Part of a small language model's weights: value embeddings, 11181 steps.
Each number is 128 + 32 x the weight over its row's rms, rounded and kept within 0 to 255. Layers, rows and columns count from 0. Numbers have three digits each. The size before them is the row's rms in percent of the matrix's.

# layer 2 MLP up, 640x224, rms 0.126, rows 576-639, columns 96-127
103:140099131146107102135154123149141113161147163124147048174188119094182163144073114158157116103064
098:172127112126037115108164174175136156118106113161119155141135113120131135098154154149081108095078
100:174120115098177099157132107187122135154084094096141165190163103144149169156162144147124098087106
106:150174089143138164135080175070132098113124091151195164128111150107070207134095048149108166172132
101:117076122157090110056103143149188154159094126121116156181072097150140122182121137163087162122105
091:119092131159071161099057184151124141162111121138131109146089181178155128103170147082157150131171
113:114180191144110112101126117150181171180133108178191157080095184120137132131157139129137144133101
099:089077125146140137094191129093169133114115130149121117168112110109131090123145161148122126156119
093:074091093084145142124106124114101065145131062151093187122173140168117137127175097133049103195136
093:138093142081159144101164136138141138149157149122123113142098205139112079171155053150124140155206
099:122137209098171141161123125172143092101165098064172165158161148108121135118105155164191126147113
105:109132069189095129110143176107154137155151179110131104115124144114083104101071173132082164178134
101:145143181181045117173137170159168156108203157130104128155153131138109062116070222132093148129203
099:118102122129086137137130171167176159163137198155109132150167170080172149159125158152115135171111
106:105145096155137139145138078166178158147096155166108157141129117118138135124110188150088145076058
103:072172132149091127130163133090120136105119117132146089171133136153151179177162097156170163102149
099:142141123099123130193163167123147159112154159104122173123054086106132143142125177082128109110076
106:159140126107143171144109146133123097118196089129079129123167160098123195125096117155108132113156
093:144087165128100106136075058116190096162071092076112197144113165129107135101159090116189152146230
097:120079133141135107167098140133180131157090133127063134150166084182144170101129110156110145094147
101:142115065054105082148168101148093072098164126088117155148120170093082131145135090119109118151153
109:106207149107084115153118142158142099052165142144111102116085099215153118147125064112181208129130
102:143176135077165096086125098127066110085138147137117075117106192126066109149110071135116112159097
110:180118058119109113162061099150106097115048081165094152138088188109117169135110127117106158142099
113:116142071140120177096124071105168142118162135134115183164167112121164128167143092107165105065143
086:175126157102123190110144136121128079142171158102153135133125171088116153160121162104113136139089
101:097082108137129109131139100095096169156120105107107114185142124115156119178126104129114186144134
100:148181097116070132076121075191078160092121133113144095146081113064129069107152094156137128138159
104:112129100064125139121153129176121098121110059101102102135119083090116083141104137146105102132077
085:149100115135198097106124173113083092133187098107154099184198078090091146095153145147142117075148
113:077111099136117120118156172136148131138135091071143128128061065065145165121114137146156153133150
092:167072156137114138136152139151154178097121116158123124125136148042127127093103176157091087097125
089:118089152116141151096020179109135137121128111141156110071055158136155149166161105090132103150092
110:160095127138111170120097113123127131154100106129134126128161173124112159115183137130144107128070
094:166135155167126153098108115168112095106135127068157138135147140036085103151124130137117137103078
099:177110159154170147188211156120124113114154117128124186110148146140095137123118063109174138132116
085:168132087110116134110101126145134133063147147130099104129104173120108100126172098129132080173134
097:155192108159118173134148137150149155086110153199091082141105155163206154181112170135123104113173
101:156147113140185144146116144141097099111164134105112162102100115100148116135097117122100153094118
101:148163182107123125151138157156082143177156131131169116178085129094137151146152119135167121079185
092:106094129122124146163071190131159092110147139136166082136162125097148101110135095095129109164135
100:151106113123121154091153150159063118134143062134096073084144128088126190179071091147150114155157
099:149157111106141135125144135181118201163161076108096105091147105157177095151112048164098139157128
093:117175137109114108122133106146092097140170121106154181099109150110121066062136149110125118142139
109:101142135126128129135094192141095103124135158119075115143130158143094180105110111115176159125172
105:137099207125149088093139165159139125194106066057081081110148165121109110110197099130136103156121
098:138082111129133128176136144094161152103104131170160122142145126102116118145114102137185128102126
098:159116168141158138097184104156071059085175076103213127080112161107128129166127176082144116140181
104:080191150144148143054130077114171118151227069122118125113163081114108130140131118116087151141176
091:164078098083132109157138143095120094140111120158118135138179129121126114136137040155113097116124
093:140076105107082123108180142202138158163127114132153139132190161178139103109083113107130127121109
103:120078075138098072091123086088155126131113140115073089092201087125156174114124150110105138147133
107:129100146122103178170129163133130140177097080127080130112140134120119152210144141117073082157113
095:088107145113083130165130114125121088170182148074180163147175189149124128157096160110220124154113
095:085158104167098153093101133145151138122099127169140129048130082140119113132115125106131137169152
103:136102131114127110187113100134142061075074141194161097080094137141138172116168165110165155123140
112:084114067166098152086128158095104100135157110074119163137101132139076147142104090133165126163190
097:122108134120078123074190164076106109091159108058158171099145110099134110086084159058169132154200
093:179132113153172173111110150087120112112133160112139158153137080129086128165173129085132094156106
099:076172111115111114135157192103148139075183117136128143157155110136175120113131148141141182152107
109:096106179177114187094122142101168112150127075125105171193144127092126124094126126136128078134067
108:123150069072105096096134109142126143104125131173147146186120079161106084134117060138142083168118
095:067127085090133155162108135148122150153132145107143125099126129136134107159132091124086119140106
101:109148104135138219173159167089162104110126196128189085115064148125154152166136110120120096093158